config = dict(
    num_key_value_heads=5,
    bias='all',
    init='trunc',
    init_std_down=0.00932,
    schedule='wsd',
)
Each number is 128 + 24 x the weight over its row's rms, rounded and kept within 0 to 255. Layers, rows and columns count from 0. The size above them is the row's rms in percent of the matrix's.

# layer 4 attention value, 160x160, rms 0.0694, rows 19-31, columns 0-159
size [ 90  87  97  91  96  90  91  85  95 102  87  92  82]
[[123  94 122 147 149 130 129 122 124 119 117 153 129  79 138 109 145 156 123 101 122  99 143 122 159 132 156 162 118 138 144 135 106 128 144 116 142 134 135  99 132 117 103 113 115 108 128 129 133  59 109 134 123 129 104 139 169 112 131  97 123 155  91 101 114  98  90 155 140 125 151 127 164 129 144 152 118 136 127 143  93 139 144  98 117 156 155 191 110  96  98 153 169 163  95 163 129 108 136 104  99 101 110 159 124 139 121 120 110  70 138 129 107 161 148 106 127 125 156 132 131 105  72 122 200 126 110 150 186  89 151 147 122  98 146  85 115 183 125 134 178 138 129 101 165 116 134 122 169 147 135 135 123 110 123 131 104 104 104 136]
 [ 93  73 120 110 119  96 110 136 151 102 115 124 105 116 126 141 117 166 174 127  75 131 152 122 138  94 160 169 146 121 109 145 147 126 118 121 110 146 132 147 111 128 160 138 146 119 114 177 107 116 102 102 137 153 108  96  98 139 110 155 115  83 101 103 151 159 120 121 119 175 169 151 191  82  98 166 155 139 160 105 106 127 115 133 118 124 140 110 124  97 117 126 142 149 109  71 131 115  97  99  87  94 105 127 141 140 142 153 186 142 147 124 143 133 139 135 118 135 155 107 104 132 106 130 122 116 120 156 113 135 186 153 140 140 125 143 102 111 163 138 136 141 161 143 138 111 137 154 115 138 171 149 156 142 131  87 122  95  91 157]
 [106 141 142 150 129 135 129 147 111 106 118 134 130 119 104 117 140 124 102 167 142 133 159 110  97 177 134 120 111 141 112 149 119 153 105 116  99 146 154 152 114 100 126 114  78  93 114 139 116  75 120 138 170 139 149 115 157 111 148 140 123  86 133 134 105 142  92 124  88 118 118 112 100 150 127 118 142  99 105 157 150 136 180 144 110  88 169 159 155 149 116 149 151 134 142 129 166 159 157  95 126 140 135 112  97  83 168 112  92 157 152 138 134 141  94  98  96 120 156 134  92 102 148  80 143 149 100 139 175 144 157 137 152 147  92 149 184 144 122 137  85 167 115 144 135 133 134 145 114 101 146 157 131 110 107 129  80 157 131  97]
 [106  63 105 125  92 121 117 104 137 102 105 154 130 126 155 126  97 120 164 108 151 159 167 141 141 140  92 121 149 132  69 133 166 120 158 151 130 140 133 112 123 110 108  91 114 130 133 129 151 194 149 104 137 111 156 122 175 134 121 109 155 116 157 134 153 117 120 129 154 130 126 111 133 113 117 137 138 124 120 145 128 172 182 114 106  97 150 128 122 121 130 126 144 169 143  91 103 132 156 116 120 153  63 148 115 157 155 125 128 180 117 144 176  85 134 140 129 117  90  76  82 121 122 134 142 147 136 151  97 126 137  97 121 115 142 112  77  93 161 114 100 129 158 171 112 164 139 105 116 127 146 155  97 118 138 141 120 134 128 139]
 [147 114 102  98  86 163  97  92 127 150  98 138 135 152  94 119 127 126 139 120 114 112 156 124 112 137 125 120 110 178 167 107  89 105 116 123  95 147 139 125 128 101 184 111 144 131 141 136 163 166 146 157 131 168 110 118 125  99 103 134 121 110 109  84 124 132 137 152 105 136 130 128 165 127 100 117  97 161 138 116 131 159 106 137 164  79 135 141 114 145 101 161  64 161 160 112 118 138 142 112 105  92  79 176 142  98 118 167 118 152 131 122 163 130 133 127 135 154  80 116 155 145 116 135 110 113 133 138 131 149 121 140 128 161 118 174  88 151 118  97  92 163 119 105 108  97 126 129 145 140 166 159 163 175 146  98 128 138 125 136]
 [122 167  83 127 121 107 139 160 107 133 160 118 147 140 142 146  98 130 152  76 145 180 151 108 178 145 139 113 152 125  95 167 135 171 124 109 139 102 119  83 147 181  82 113 135 109 113 124 128 152 160 119 141  88 140 139 125 151 157 133 117 133 163 135 105 110 126 129 132  80 125 107  97 135 159 107 128 128 120 144 148  99 152 165  52 101 106 145 175  99 132 114 116 143 114 125 143 110 153 119 121 138 141  86 126 105 131 140 112 132 115 123 105 171 148 109 150 119 152 161 142 123 140 149 129 125 108  98 147 132 136 143 166  95 118 116 117 134 106 119 156 107  97 151 143 144 110 115 169 130 141 101  89 129 146  67 129 171  99  99]
 [121 126 114 113 134 166 155 104 142  94 134 107 153 155 142 163  86 102 102 140 139 188 122 151 129 163  81 141 102  96 156 163 133 156  99 139 150 116 110 104 144 121 124 167 115 103 132 100 121 195 137 108 131 148 145 120 116 129 123 135 100 122 148 162 120 124 167 144 151  95 132 112  81 163 106 149 142 127 119 155 113 136 107 135  94 117 153 153 154  99 112 118 118 106 112 126 130  92  68 120 143 167  89 116 101 146 150 133 154 140 126 141 103 132 106 133  98 136 104 178 135 122 174 107 117  90 123 154  98 147  95 163 136  93 115 145 159 139 128 147  92 139  65 168 130 141 121 123  95 140 147 135 130 110 100 136 122 122 101 153]
 [155 112 135 136 103 137 132 138 111 107 134 126 133 137 142 137 101 141 167 118 126 116 110 145 169  98 141  90 105 119 109 153  73 144 160  92 100  81 152 157 115  97 170 142 196 130 136 149  91 112  99 123 132 139 101 114 142 143 156 154 161 105 124 115  81 148 110 130 117 112 122 112 112 147 136 110 117 142 113 108 119 177 123 100 167 164 121  94 134 136 156 132 158 123 123 139 108 106 133 178 147  99 158 161 112 113 103 119 137 101 136  97 146 118 190 131 127 154 124 103 125 120 100 129 101 147 119 123 159  72 112 112 159 125 124 183 130 149 154 102 152 105 151 102 122 118 211 119 138 143 140 102 109 120 146 137 146 116 119 129]
 [135 122 113 159 127 130 126 147 136 125 126 127 128 137 143 115 123 137 132 133 153 167  98 158 114 145  78  97  85 123 148 104 142  91 120 147 135 145 122 146 136 133 100 148 141 148 128 111 125 111 132 134 107 111 134 154  88 146 136 140 176  81 109 126 105 131 111 139 120 139 130 131 108 149 148 128 111 103 133 150 111 146  71 105 129 168 160 116 133 144 130 113 133  87 144 140 110  94 144 131 185 133 160 102 118 115 118 119 131 141 169 129 137 114 118 126 103 126 145 131 156  96 132 113  99 131 154 140 116 151  95  66  98 117 172 170  83 109 144 122 106 116 132 145 160 189 152  79 120 130 138 142 142  89 111 165  51 138 206 132]
 [151 113 119  94 107 137 141 112 135 151 172 108 164 147 119 152 125 147 152 113 146 125 161 144 138 166 137 114 128 119 131 149 129 109 140  97 118 138 117 131 120 175 139 124 131 123 162 153 125 163 158  96 159 198 113 105 153 122 120 170 121  97  83 101 173 123  98 130 126 109 134 162 146 139 135 161 130 142 131 149 153  95 115 141 109 164 102 120 116 144 130 120 107 143 129 120 120  65 160 124 116 125 115  92 140 137 127  98 164 141 137 150  82 159 131 145 133 113  86 176 116  85 121 115 100 112 126 141 130 127 118 108 140 119 108 170 126 171  62 106  63 143 125 115 134 132 118 115 113 107 117 108  85 124 137  85  80 101 154 119]
 [140 116  80 175 140  98 126 124 117 139 103 163 147  92  92 112 117 132 107  78  95  95 134 133 132 103 119  80  86 135 129 145 115 123 145 165 157 127  82 158 131 145 142  97 151 132 157 120 108 143 145 113 128 150  89 110 121 141  95 149 145 132 109 127  85 124 124 139 141 175 165 109  73 136 162 119 135 140 117 147 138 165 150 103 142 110 127 135 145 131 105 127 142 154 140  85  85 164 151  67 171 135 158 122 160 139 140 149 100 103 147 104 125 100  94 113 143 161 162 119 182  89 113 107  89 136 130 126 139 127 121 107 166 126 158 162 139 126 157 156 154 138 130 141 152 110 109  98 115 114 122 127 128 123 108 127 159 107  97 133]
 [ 77  99 162 102 138 118  95 141 126 115 121  49 141  99 154 173 138  97 174 155 112 135 143 159 135  97 138 111 143 127  88 132 118 106 167 130 146 124 113 137 110 119 117 185 135 153 143 154 125 128 156 104 131 139 114  94 133 113 137 124 159 149 146 129 134 131 141 123 120 107 140 119 141 117 123 169 133 124 154  76 142 162 103 162 139 126 117 125 105 114 107  95 160 128 132  97 102  90 103 129 147 131 136 137 113 118 110 156 112 125  60 155  75 142  92 152 186 136 101 158 127 152 127 140 170  92 165 155 133 155 106 102 134 131 128 121 104 163 128 154  84 160 146 129 130 126 117 139  81 141 129 100 124 152 157 143 125 122 144 112]
 [175 123 146  84 138 102 152  56 152 153 140 127 132 150 157 166 135 133 136  97 119 122 183  71 123 131 109 107 152 154 155 156 143 158 138  99 144 102  97  83 123 138 171 167 127 132 138 132  92 122 153 137 127 113 123 126 116 102 110 132 117 139  78 112 151 117 143 103 116 106 117 135 140 114 127 121  95 134 103  92 105  90 142 121 123 152 111 163 126 137 116 153  89 140 103 122 133 118 123 110  92 103 131 118 118 141 117 152 124 131  89 144  91 133 112 118 141 151 153 140 125 100 138 162 115 142 113  96 159 138 148 137 137 158 168 123 115 175 147 140 188 178 102 127 109 126 145 135 124 112  97 103 123 137  96 119 106 167  77 174]]
# layer 4 attention output (transposed), 160x160, rms 0.0538, rows 19-31, columns 0-159
size [ 79  78  87  81  91  82  94  79  85 100  87  93  73]
[[119 158  99 128 152 100 137 125 104 152 130 115 135 155 111 143  96 138 151 149 146  95 140 128 110  87 128 105 108 160 113  93 147 166 124 170  93 124 115 100 160 143 157 126 102 164 103 120 127 144 120  72  92 144 128  79 112 117 151 143 103 137 160 163 130 115 183 157 135 101 110 133 100 123 135 106 166 106 107 115 171 145 122 119 131 122 130 105 178 138 135 107 124 118 124 161  95 123 120 137 142 134 166 115 144 136 146  88 122 155 166 133 122 127 159 114 146 109  93 108 149 136 134 128  96 126 139 105  73 108 132 105 116 168  96 166 142 133 121 139  78 152  71 167 121 141 169 138  96  99 129 150 160 119 151  94 116 150 157 102]
 [103  94 121 157 112 156 134  85  93 118 111 156 145 145 163 128 145 145 108 145 211 114 103 141 129  83 120 101  92 137 130 153 144 170 132 131 102 134  97  81 116  90 117 165 112 131 145 131 135 149 155  88 155 109 138 184 112 134 128 109 116 140 103 157 126 129 155 123 139  97 116 136  99 148 126 119 170 135 137 144 131 147 134  94  68 117 121 108 146 175 119 115 116 144 156 115 117 138 110 112 154 101 137 105 141 107 130 131 114 150 143 136 160 137 130 134 104 175 130 185 142 177  97 142 129 117 132 113 126 161 107  76 145 156 155  90 120 104  94 129 132 127  85 135  87 122 140 149 106 160 102 151 113 141 130 145 136 122 144  94]
 [158 119 148 129  70 107 121 140 170 130 163 145 126  91 157 118 144 135  96  91 118 113 153 136 148 115 130 144 134 112 154 117 113 160 158 162 102 152 144 116 154 136 108 125 141 123 140 115 135 122 131  54  80 146 133 125 101  68 109 135 120 109  99 116 138  93 118 143 159 119 147 124 143 128 106 147  93 159 128 112 102 140 112 131 154 183  96 112 163 137 102 106 122 149  90 153 112 101 101 116  95 111 154 133 176 159 100 117 123  99  95  98 144 188 150 140 153 124 141 132 124 107 122 130 127  79 101 142 112 117 109  94 146 148 153 137 120 179 135 114 133 128 179 139 123 152 140 132 149 167 143 130 146 153 135 118 159  95  92 132]
 [124 176 148 136 139 134 131 107 133 161 139 134 120 138 117 124 123 109 110 138 133 118 125 139  99 118 135 137 136  99 149 119 130 167  89 125 125 130 131 130 114 121 116 156 117 134 130 162 103  86 103 166  75 137 139 122  84  97 112 100 126 111 127 133  63 155 102 114 145  98 133 151 114 150 119 102 147 119 122 195 159 116  94 156 131 159 134  97 106 162 127 169 111 136 105 164 130 128 146 114 174 118 160  80 158 138 122  94 159 124 127 115 126 166 113 123 116 169  97 168 151 104 155 112 119 134 140 106 155 159 116 125 145 145 111 184 103 132  99 119 126  97 142  78 134  86 127 162 136 152  88  88 143 167 131 117 129 116 170  87]
 [114 187 171 106 112 146 125 128 130 135 139 128 139 113 136 156 138 122 125 130 142 132  99 132 128 107 124 128 148  95 116 148 136 109  87 107 130  96 130 147  92 140 121 150 170 103  94 124 137 102 125 127 180 124 155 147 101 148 120 141 121 135 111 172 162 109 114 107 143 109 148 117 154 104 113  64 148 129 144 138 112 122 147 178  93 142 121  73 142 156 139  87 166 114  94 131 116 133 123 135 146 141 167  72 108 146 152 124 137 128 139 152 104 113 135 121 126 122 158 119 119 119 143 191 187 120  97 119 126 132 109 111 170 116 131  83 134 104 158 165 185  81 132 143 120 157 101 146 102  99  82 102 107 114 142 144 128  99 126 124]
 [115  90 130 167 105 104 121 132 169 132 116 147 150 128 102 127 151  99 107 121 122  88 115 128  96 155 105 121 123 111 173 100 121 133  98 119 111 148 169 123 103 122 131 102 109 139 133 140 120 107  97 152 105 127 160 107 138 128 146 109 112 111 119 102 116 152 140 158 150 170 130 159 180 115 101 136 122 130 145 157 122 143 133 114 199 138 149 142  99 132 180 151 130 105 177 126 112  96 100 135 131 103 135 161 172 146 117 127 149 119 157 161 122 120 123 160 124  71  86 127  92 108 151  96 133 125 139  71 129 103 111 115  95 137 137 119 100 145 134 122  84  99 159  85 124 137 153  96 107 167 163 136 160 153 140 154 101 141 135 166]
 [183 129 102 134 121 141 121 170 150 143 119 163 122 134 100 139 172 128 124 139 116 104 131 135 142 124 151 122 131 154 175 136 106  70 153 102  86 135 161 127 117 127  72 107 136 174 139 187 170 118 118 158 136 158 103 121 154 177 146 145 120 119  86 105 113 134  68 129 141 141 108  88 142 142 135  82  94 144 152 126 113 114 114 157 153 125 104 152 134 104 108 137 114 126 148  99 118 119 142 104 139 137 129 138 133 121 144  67 138 105 150 125 111 108 120 147 139 149 122 139 113 100 120 158 140 119 106  92 163 108 202  93 132 129 138 147  94 130 113 106 145 154 178 154  97 127 121 107 108 136 130 124 113 113 115 115  81 135 124 141]
 [119 139 113 139 161  98 117  79 101 160 148 154 110  93 100 115 116  71  94 103 126 143 151 114 132 120 125 158 132 121 112  94 177 116 118 164 153 129 108 105 143 165 128 103 137 122 126  75 134 112 167  88 132 118 188 140 121 128 139 120 162 134 114 132 146  83 162 160 133 122 149 141 118 118 121 187 131 118 129 132 118 121 134 124 115  75 136 137  92 153 132 120 130 130 151 140 114 180 123 127 138 148 128  86 135  99 132 114  87 162 126 155 147 107  96 148 137  99 153 132 122 143 152 117 175 145 146 148 155 115 133 143 120 172 149  62 125 128 125 124  84 145 127 143 118 122 115 174 125  81 101 159 153 103 140 145 155 128 152  97]
 [100 132 119 112 115 156 164 113 150 131 129 109  99 132 114 129  99 129 120  91 123  82 153  96 152 121 156 127 152 147 102 166  95 144 157 146 144  96 110 111 139 132 202  61 129 120 157 128 132 119 140 173 132 140 149  90 133 101 126 122 118 155 106 110 130 152 129 139 150 107 118 117 111 152  86 126 112 153 182  99 142  99 138 139 143 134 118 151 155 101 112 133 114 159 119 118 148 135 141 128 144 118  92 110 101 146 121  97 100 138 124 106 162 109 121 133 119 162 143 141 150 120 155 115 129 105 132 139 141 139 166 190 104 124  95 117 171 155 128 162 117 125 161 133 102 106 131 176 183  98 120  61 137 139 131  94 128 126 113  80]
 [159 154 120 152 128 132  80 146 172  85 125 140 133 101 131 154 137 103 123  94 112 106  75 109 140 169 122 138 129 116 155 100 125 136  93 159 114 135 125 150 147  83 173 162 157 126 102 121 160 116 133 151 111  92 145 112 109 118 123 100 129 152 190 132 112 121 125 155 130 157 124 109 125 113 133  71 139 127 148 157 120 159 100 168 160 112 143 155 148 108 131 167 121 102  96 153 148 106  95 173 123 131 133 138 107  99 124 111 125  84 123 115 150 137 134 142 130 126  78 112 125  79 123 124 126 106 126  89 105 122 142  95 127 106 137 106 119 132 204 155 139  70 119 143 109 116 125 158 116 143 112 160 142 142 166 158 119 142 129 148]
 [ 80 116 134 123 136 129 120 149 109 124 162  96 142 139 125 156 135 121 114 178 156 129 140 106 142 148 123 117 122 128 142 135 113 148 123 118  98 115 178 111 143  93  94 133 134 130  92 123 138  80 146 161 138 113 129 112 125  87 140 145 109 139 104 102 125 159 133 107  89 153 106 107 152  96 169 119 130 134 128  96 106 112 120 131  81 173 117 142  98 138 127 112 122 138  97 136 118  93  93 120 115 144 123 183 171 120 175 148 120 202 104 176 139 119 155 166 160 137 148 132 117 182 139  97 180 178 101  86 114 102 130 132 110 162 121 102  86 168 107 140 113 140 100 153 103 126 112 153 145 123 124 138 140 138 131 133 129 122 118 100]
 [136 149 101  95 138 115 171  99 141 113 103 178 103 156 111  95  88 138 143 117 141 151 162  98 124 165  88 166 114 114 182 155 111 155 115 101 113 125 168  75 149 139 124 104  86  99 152 138 128 181 122 123 132 103 110 126 127 162 150 123 106 120 158 142 157  94 110 133 112 144 118 135 133 132 146  91 144 148 117 151  82 130 122 109 114 118 173 132 120 141 112 177 121  86 130 152 133 149 120 142 102 107 155  88 137 168 110  98 143 109 182 115 144 139 131  99  80 138  83 138 135 109 127 175 119 149 132 125 151 126 136 134 127 140 162  96 119  97 142 100 165 152 117 111 100 129 140 126 142 125 102 111 139 126  90 171 126 138 136 147]
 [121 121 102 173  85 139 119 181 131 113 127 131 125 146 141 125 102 167 139 139 100 106 139 125 178 149  98 155  97 149  77 136 103 133 131 154 123 116 164 118 146  96 147 104 127 118 135 126 135 147  91 129  87 151 154 131 132 199 162 115 151  95 165 182 134 119  99 146 132 167 121 136 114 129 115 103 131 111 195 157 100 129  92  89  90 123 130 115 146 140 129 144 157 124  93 129 117 162 123  96 101 150 124 133 146  96 147 104 168 115 144 118 123 100 136 120 125 132 117 162 134 144 136 127 155 128 126 111 107 125 116 130 117 138  99 142 161  74 154 148 137 105 152 130 144 141  82 140  79  69 159 113 144 114  95 125 125 126 145 115]]
# layer 4 attention query, 160x160, rms 0.0862, rows 32-40, columns 0-159
size [103 114  96 108 104 111 103 108  97]
[[110 169  64  98 138 113 152 120  87 135 117 119 170  99 148 135 126 166 127 119 106 107 131  60 126 108 127  94 163 126 128 120 153 115 154 142 107 136 101 187 141 114 169 161 121 140 130 144 154 123 159 137 156 130 145 139 146 133 151 107 108 138 110 140  91 141 164 108 115 149 131 168 118 125 133 129 126 146 130 149 121 134 137  92 129  97 129  93 114 128 125 144  81 155 150  52 197 116 116 123 140 131 133 136  82 120 128 152 123 144 162  99 156 129  96 100 157 137 164  96 102 142 104 109 111 109 100 128 111 105 187 139 141 144 145 134 148 144 164 132 136 133 113 147 124 128 123 149 145 119  89 111 116  87 113 113 145 113 149  97]
 [116 108 128 104 108 180 139 114 169 122 114 109 170 129 165 148 148 158  82  69 171 116 142 139 108  96 167 151 125 140 163 136 150 103 134  94 107 154 118 152 137 125 182 148 185 106 121 107 118 113 118 113 138 110 132 167 133 160 122  77 135 130 169 152 148 146 169 129 130 101 128  95 146 155 128 162  93  97 118 123 129 139 126 156 118 147 153 120 108 130 125 112  88 148 133 117 133 156 112 129 120 102  70 119 137 169 131 135 134  81  90 134 152  80 121 115 128 122 146 117 107 142 114 144 116 134 136  91 122 115 122 110 105 124 101 113 150 159 154 101 128 157 126  64 157 122 110 120 147 108 104  94 148 114 138 125 113 163 150 129]
 [108 110 114 112 105  80 194 139 142 108 111 120 159 124 162 118 115 110 138 142  98 130 154 122 140 107 114 145 133 126 167 144 133 134 144 128 127 129 155 149 122 129 121 126 115 123 119 153 154 107 100 138 135 119 173 118 130 151 124 152 141 114 147 100  84 117 135  92 123 128 134 117 113 143 149 147 150 165  51 119 106 103 102 157 156 134 154 214 171 137 166 168 122  77 107 155 108 118 154 140 148 149  81 133 129 100 101 154  89 143 152 142 115 141  88  76 130 129 103 156 105 117 117 125 156  84 121 146 152  93 124 137 108  97 144 125 127 159  86 137 113 161 168 114 116 120 118 111 151 164 129 128 105 105 127 141 156 116 125 132]
 [131 110 181 148 124  92 108 150 124 158 100 152 148 150 119  97 118 117 157 118 140 161 109 158 157 115 127 141 118 112 142 136 179  55 156 136 134 119 147  96 172 137 139 103 140  70 134  94 128 149 122 130 133  94 105 180 125 124 124 113 138 163 117 102 173 120 132 131 115 156 136 176 133 118 111 140 106  98 137  80 128 156 133 141  74 103  99 127 112 109 127 151 101 110 117 155 104 132 121 112  94 156 112 108 132 147 103 157 112 197 112 128 123 143 113 177  94 128 145 152 157 137 158 105 169 146 155 113  89 144 141 111 125 112 148 114 115 122 179 144 110 145 108 146 107 161 126 139 121 110 122 114 151 141 116  97 120 134 149 101]
 [136 142 119 123 120  88 153 133 108  91 176 101 139 112  89 136 131 127 134 131  99  85 123 126 145 124  99 133 166 104 117 130 158 117 122 151 118  79 131 104 161 106 130 140 142 122  72 165  91 164 114 166 148 143 150  74 121 112 118 130 134 163 176 135  95 170 116 130 144 129 154 123 107 105 151 120 116 125 102 147 138 125 133  64 133 106 147 149 140 113 115  91 109 111 140 159 143 110 136 138 181 126 169 120 125 111 131 153 119 197 130  92 155  94 132 164 153 104 131 124 165 125 174 107 115 108 153 112 126 111 131 109  93 105 127 120 127 137 130 194 116 105 111 107  94 127 133 133 166 107 179 143 108 136 130 136 137 128 126 145]
 [105 170 144 100 145 115 130  92 106 107 112 134 118 139 191 113 149 111 185 176 135 105 112 121 167 118 144 146  79 108 113 114 114 174 111 143 133 109  90 139 149 132 119  93 141 125  93 131 117 140 162 135 163 158 102  88 115 160 109 114 115 153 152 167  87 116 135 139 145 126  97 114 138 148 103 157 140 103 101 133 106 118 154 133 174 108 104 160 117 135 171 123 153 157 110 109 140 124 126 133 176 150 138 140 101  95 106 156 106 114 111  98 151 175 106 137 137  94 108 125 113 126 121 156  82  72 111 125 168 135 107 122 123 129 138 140 158 109  92 137 169 103 104 166 149 127 127  96 171 129 143 122 124 140 137 124 152 120 142 119]
 [ 86 150 142 112 154 156 122 155 126 104  88 126 152 129 159 139 143 173  98 157 140 145 120 148 154  99 127 125  84 151 170 143  91 166 139 111 138 122 168 118 110  80  98 147 114 156 132 136 127  78 129 141 120  84 111 122  94 134 134 167 136 162 151  74  99 128 144 134 125  94 112  82 115 117  77  91  94 132 104 133 106  82 125 158 121 114 154 136 127 125 157 163 123 135 135 104 142 139  92 143 125 149 120 112 124 129 134 136 109 121 120 156 106 146 165 156 139 148  71 126 130 138 131 148 126 143 152 113 173 137 130 118 144 147  98 103 130 121 117 111 137 103 171 113 127  50 119 151 146 137 129 126 120 161 185 149 119 129 115 134]
 [ 98 105 167 120 117 182 144 129 118 126  83 174 121 119 169 115  92 126 148 150 188 130 161 187 104 130  94 158  75 168 127 109 107 138 152 124 133 136 128 130 156 139 134 108 121 113 144 128 158 123 160 100 109 122 123 129 135 168 119 173 114  70 151 137 108 108 109 135 115 143  96 147 122 154  99 136 130 113 122 103 100 132 134 127 154 106 123 164 139 125 119 138 103 120 127 122 148 155  88 135 125 136 110 144 152  96 151 135 113 101 171 150  92 134 140 168  60 155 114 146 124 106 105 151 138 159 130 146  73 133  97 144 108 134 109 151 144 149 144 143 139 118 120 135 129 135 130 165  87 133 138 125  80  97 117 145  91 102 117  99]
 [146 129 102 156 150  93 162 120 113 126 119 132 111 110 129 122  66 132 109 119 100 140 157 127 163 124 133 105 147 113 142 124 131 153 135 102 111 125 133  99 114 161 142 151 133 111  96 113 126 135 130 125 152 138 131  62 100  88 114 142 114 138 147 128 142 159 156 119 123 129 152 112 132 134 155 122 121 132 141 133 140 107 127 124 168 157 145 106  77 137 108 123 146  87 170 193 118 107 130 120 136 107 170 147 170 146  78 178 126 182 103 143 113 105 151 118 125  99 135  83 117 147 142 151  67  96 116 129 156 165 105 107 109 138 134 121 165 122 107  83 117 109 103 178  99 153 111 171 160 158 127 143 131 111 123 167  98 144 137 122]]
# layer 4 attention key, 160x160, rms 0.0774, rows 32-39, columns 0-159
size [115 100  93 101 103 107 119  98]
[[146 141 116 100 106 105 140 176  95  95 170 131 122 102  85 138 145 141 108 143 135 141 100 137 205 134 138 138 158 110 102 151 147 101 115 144 108 113 153 152  95 176  95  95 164 144 105 119 124  97  91 118  96 152 157 119 132 152 170 140 120 139  90  94 140 105 104 156 138 123 155 126 107 113 150 122 147 138  96  84 150 131 145 140  98 146  69 153 165 141 137  80 112 144 122  91 162 151 120 138 160 128  62  97 111 142 136 112 135 163 115 120 107 109 137 107 127 169 144 102 134 107 127 159 126 142 141 125  99 137 159 160 118 151 138 132 111 121 124 168 130 132 161 116 117 104 111 102 151 124  85  97 117 138 147 131 126 127 130 115]
 [126 120 104 129 140 114 124 124 193 130 157 122 121 140 152 127 134 105 159 133 114 144 129 165 165 129 162 121 173 114 145 133 148  93 152 102 141 145 129 104 147  95  99 140 117 142  97 103 114 153 172 147 133 154 136 131 159  72 146 118  83  89 160 120 152 148  93 118 129 194 146 120 125 165 134 100 143 167 109 136 143 148 130 152  91  98 122 126 113  80 110  96 120 153 103 111 123 135 140 124 130 150 104 153 111 135 129 109 119  93 153  89 110  87  80  87 134 147 139 105 131 107 126 126 161 130 168 135 113 144 128 120 114  87 142 163 132 134 144 132 118 104 101 155 103 134  75 101 183  99 161 142 131 138 138 143 108 172 141 138]
 [146 101 110 140 108 129 162 124 117 111 116 141 116 173 140 153 139 131 140 170 107 140 142 120 121 130 126 156 146  94 142 161 157 106 186 124 139 137 152 117 139 155 109 130  97 111 156 136 105 173  97 113 134 170 146 173 134 106 158 115  75 100 112 120 145 141 146 105  90 131 129 136 112 118 109 150 107 117  94 132  76  99  78 106 149 162 100 125 134 171 114  67 143 101  91 122 102 130 132 147 130 127 103 145 149 125 145  85 177 165 143 129 139 123 118 133 117 143 120 121 105 124  93 165 151  65 168 179 149 103 132 125 134 133 146 129  73 153 117 156 134 148 129 106 150 166 146 151 127 116 152 118 117 127 123 149 104 139 120  97]
 [137 123 118  86 137 132 130 122  96 147 117 110 183 140 142 130 114 111 140 141 116 112 108  74  98 184 105 129 134 117 135 100  93  86 105 138 123 148 118 137 122  99 174 123 167 148 134 115  98 129 146 148 166 115 140 144 133 128  95 138 146 155 113 131 150 122 170 108 127  83  97 122 167 146 106 127 125  68 127 147 133 142 164 133 182 127 141 119 100 122 102 139 138  84 131 134 158 103 170 151  79 156 160 149  84 135 124 149 130 172 130 150 124 158 108 116 121 126 129  90 102 132 101 150 156 156 120 115 115 114 148 154  99 121 148  98 119 125  91 175 101 165 150 148 120 167 125 102 120  91 118 121 146 101  86 162 138 144 137 140]
 [106 165 116 125 136 174  93 146  98  95 107  95 127 161 134 119 102 163 133 106 161 108 106 103 121 122 130 149 157 129 129 154 131 165 136 122 109 131  98 102 113 116 159 121  97  93 125 149 124 165 110 106 120 131 136 139 123 130 111 120 137 169  74 112 173 120 152 166 117 107 162 160 142  87 105 134 138 119 114 118 160 111 131 152 132 144 160 162 156 149 113 123 125 146 107 159 136  90 104 135 143  79 102  71 147  98 143 122 153 109 130 133 136 144 109 113 100 138 137 161  94  82 131  94 160 104 111 105  75 137 144 171 150 131 120 144 128 160 107 162 139 124 155  87 102 146 137 176 103 117 115 122 146 152 120  95 136 172 167 139]
 [ 81 171  86 144 104 153  99 120 118 145 186 109 140 143 137 134 123 147 145 131 162 122  81 108 164 131 126 175 169 108 123 121 165 125  91 139 127 193 129 131 136 137  92 142 166  96 165 147 173 199 131 106 117 132 103 166  83 109 124  88  96 106 126 105 123 137 107 129 138 126 122 128 143 124 103 128 122 117 127  82  78 174 122 110 115 158 117 122 141 142 149 101 117 167 114 138 140 132 112 113 129 125 115 141 143 121 150 139 121 119 167 134 131 113 123 143 148  70 160 166 108 106  91 151 138 143 111 106 136 121 144 120 143 131 117 104 130 137 116 146 128 135 126 138 159 174 108  83 103 119 127 144 133 128 133 102 122 114  77 102]
 [ 82 171 135 181 176  79 168 150 123 138 102 129 145 128 120 156 105 137 161 159 120 184 172 128 130  83 102 121 136 170 108 125 128 124 161 121 126 124 107 101 162 129 117 106 134 141 127 157 130 145 151 110 138 145 125 130  71 127 138  89 135  99 149 132 132 118 116 130 112 108 129  91 142 133 133 131 108 129 104  91 147 140 123  91 139 115 140 153 139 114 146 139 122 124 140 117 117 132 121 104 148 146 142  99 120  97 152 101 107  98 181 131  54  94 121 150 130 127 118 152 125 131 113 138  99 141 192 136 105 124 139 140 122 113 138 136 101 152 153 135 121 178  91 154 126 146 116 145  96 123 182 134 141  79 129  99  99 118  78 138]
 [ 59 110  93 153 103 136 129  77 115 145  80 124 120 150 128 140 106 103 126 109 123 142 130 139 155 113  71 159 100  99 127  92 167  97 146 140 112 156 124 153 145 143 146 154 136  95 160 116 127 112 112 123 121 138 156 131 149 124 171 150 128  95 133 171 144 137 168 127 135 170  99 135 145 119 131 159 167  87 154 153 121 129 118 134 131 120  57 167 163 105 147 139 142 124 158 145 142 126 118 104  88 103 124 128 134 120 112 168 144 108 147 110 118 141 110 124  99 145 109 113 163 127 101 136 162 138 130  96 110 106 121 140 138 134 158 105  93 117 168 149 137 156 161 133 132 127 136 109 117 109 159 129 146 121  71 165 152  84  91 108]]